config = dict(
    num_hidden_layers=15,
    num_attention_heads=8,
    norm_place='pre',
    positions='rope',
    qk_norm=True,
    attn_scale=0.186,
    parallel_block=False,
    init='orth',
    init_std_qkv=0.0746,
    optimizer='soap_variant',
    decay_shape='linear',
    max_steps=3213,
)
Each number is 128 + 32 x the weight over its row's rms, rounded and kept within 0 to 255. Layers, rows and columns count from 0. The size above them is the row's rms in percent of the matrix's.

# layer 12 MLP up, 320x128, rms 0.385, rows 165-171, columns 0-63
size [100  93  97  88  94  92  88]
[[134 180 126  71 123 165 117 125 129 161 130 165 100 114 190 106 168 146 130 165 164  96 135 188 122 158 110 127 112 108 127  95 170 143 149 117 120 116 147 108 125 105 142 107 134  77 110  57 176 157 141 171 112 134  55 155 139 164 127 142 136 156 199 110]
 [128  58  89  97 124 123 150 132  88 173  99 129 136  94  91 155 157  95 115 115 164 116  83 153 138  81  95 129  77  85 103 129 159 157 111 164 156 115 158 109  80 129 141 121  86 165 109 127 136 169  89 103 108 133 147  56 123 153 130 174  84 135 159 132]
 [ 99 136 139 116  61 102 170 158 133 143 174 148 115  77  71 184 148  66 127 124 130 146 154 186 123 144 160 150 110 172 120 152 190 134 133 144 155 151 109 197  88 150 130 156 186 126 127 227 162  92  84 105 109 109 126 124 125 101 117 124 134 143 173 134]
 [104 132  96 162 103 171 111 138 118 110 114 167 151 170 184 134  93 192 121 173 132 107 175 175 134  66 153 125  89 130  65 131 153 108 170 146  99 143 145 124 121 138 146  60 168 112 111  86  99  91 106  97 103 130 176 129  67 164 109 178 149 168  97 121]
 [156 152 117 179 142  79  95 122 158 118 170 166 119 168 126 144 117 148  88 113 134 113 182 165  69 141  85 164  60 176 173  78 133 132 151 121 118  82 109  83 143 116 145 139  86 133  81 183  97 159 138 127 127 155 113  62 124 154 194 105 135 177 146 118]
 [113 135 147 115 141 199 123 139 149 129 120 160  77 107 154  85 105 154  83  62 148 126  86 115 136 122  88 148  46  74  96 104 173 160 127 159 100 142 101 142 147 132 151 154 147  99 103 137 128  76 199 104 115 139 123 150  95 178 134 128 151 141 162 175]
 [116 146 170 146 110 128 133  95 117 157  78 133 105 142  96  56  91  86 142 137 129 168 166  74  71 126  98 166 134  99 139 124  81 123 123 151 134 145 125 134 129 125 128  99  59 129 166 101 121 159 125 130 102 150 190 184 157  80 136 126 135 144 102  80]]
# layer 12 MLP down (transposed), 320x128, rms 0.384, rows 165-171, columns 0-63
size [ 94  99  88 121  78  98 107]
[[158  97 111 157 164 151 131 138  57 106 120  68 162 155 170 158 138 147 160  90 124  74  65  97 160 153 146  99 106 129 145 132 175 123 179 123  90 132 163 131  56 154 159 121 161 142 119  82  93 131 161 106  93 118 142 116 149 151  64 170 160 118  76 132]
 [ 91 119 186 116 128 155 185 140 147 115 137 119 156 152 140 162 151 144  89 122  79 131 170 153 168 156  73 107 117 144 136 100 144 113 125 101 119 148  99 146 142 121 114 104 109 140 188 114 196 122 119 141  79 123  50 156 183 180 128  92 139 120 107 116]
 [137 166 109 160 114 111  81 157 128  51  92 185 162 121 173 142 117 154  95 101 154 109 106 113 117 144 141 164 123 138 164 153 176 120  99 116 113 120  96 114 124 133 117 126  82 172 143 102  93 139 160 139 135 182 155  99  95 148 113 112 205 113  87 123]
 [113 140 144 136 137 130 163 126 129 163 147  88 144 118 118  84 141  88 137  75 105 134  95 132  92 218 138 138 129 148 151 110 206 105 112 120 138 138 108 107 145 119 104 183  76 140 114  98 174 133  94 130 153 101 101 153 208  90 139 113 124 103 117 159]
 [110 154 109  85 116 142  83  91 116 143 127 182 105 202  89 134 128  88 115 103 142 106 148  97 132 152 137 125 149 146 140 104  91 124 106  91 119  92 172 119 102 119  68 135 214 168  88 158  81 109 129 108 107 122 160 152 127 152 192 141 116 141 157 121]
 [193 129 127 158 120 109 128 168 128 152 106 149  79 129 124 150 137 171 170 142 154 116  56 137 105 123  69 136  98 134 132 137  79 132  97  98 137  83 125 112  99 160 161  62 114 118 124 159 119 139  99  82 174  88 204 171 165 135 132 103 118  92 112 149]
 [167 127  89 159  97 126 123  88 115 118 137  74 137 131 148 185  35 179 109 147 105 119 125 147 159 117 187  90 180 142 140 128 187 180 169 126 119 138 121 138 133 143 127 137 168  95 107 103 155  61 146 126 167 109 134  75  89  69 146 152 169 133  80 134]]
# layer 12 MLP gate, 320x128, rms 0.388, rows 166-172, columns 0-63
size [ 92  92  85  91 101  97 112]
[[ 87 143 107 153 165 101 124  79  79 134 120 110 103 150 120 134 109 102 110  96 124 125  78 105 151 150 167 122  89 151 127  89 142 101 132  89 131 149 221 117 149  90 105 119 148 153 131  84  96 144  92 134 115 107  68 173 143 110 142 141 143 179  84 126]
 [129 155  98 112 135  96 174 122 142 128 190  86 100 169  75 120  95  86  76 170 150 156 138  98 141 157 117  90  72  98 158 116 123 156 163 114 171 135  66 139 136 147  52 158 140  73 122 155 158 115 138 132 187 137 120  62 159 118 180 152 117 103 146 123]
 [150 108 102 111 104 135 121 151 124 128 133 131 120 104 116  97 141 167 110 167 166 143 160 121 149  61 131  91 115 117 122 134  87 161 158 154 149 141 140 121 101  99 116  69 155 145 126 179 108 121 184 160 102  82 140  87 108 164  74 149 131 129 124 129]
 [ 87 147 160  99 133 135 171 170 127  98 148 145 144 125 132 111  97 158 126 151 141  70 168 123 177 177 117 111 109 146 131 116 118 228  86  84 107 154 165 106 104 103 127 139 157  95 186 174 127 193  93 144  99  89 179 138 120 196 146 129 107 149 144 141]
 [106 123 189  75 137 183 130 173  86 114 175  32 164 152  95 120 124 127  93  70 111 105 194 125 129 141 140  83 129 106 180 181  70 153 184 103 153 171 142 162  83  53  97 171 158 152 156  76 127  91 138 135  65  86  99 152 109 124  87 125 122 117  93 129]
 [100 102  72  98 178 175 147 140 132 116 103 112 109 167 180 100  86 162  93 103 114 120 121 123 133 109 154  87 132 107 139  83 109 218 159 155 125 113 227 177 157 106 197 134 126 112 135  77 159 102 147 116 109  97  97 130  94 108 121 165  94 195  72 170]
 [112 169 121 131 138 132  91 182 114 159 110  92 112 134  75 167 158 179  64 143 123 170  82  99 108 149 100 110 137 123 113 120 163 130 152 167 114  55 121 184 114 108  97 133 141 116 111  90 109  74 159 132 111  85 110 126 135 126 134 121 176 169  85 154]]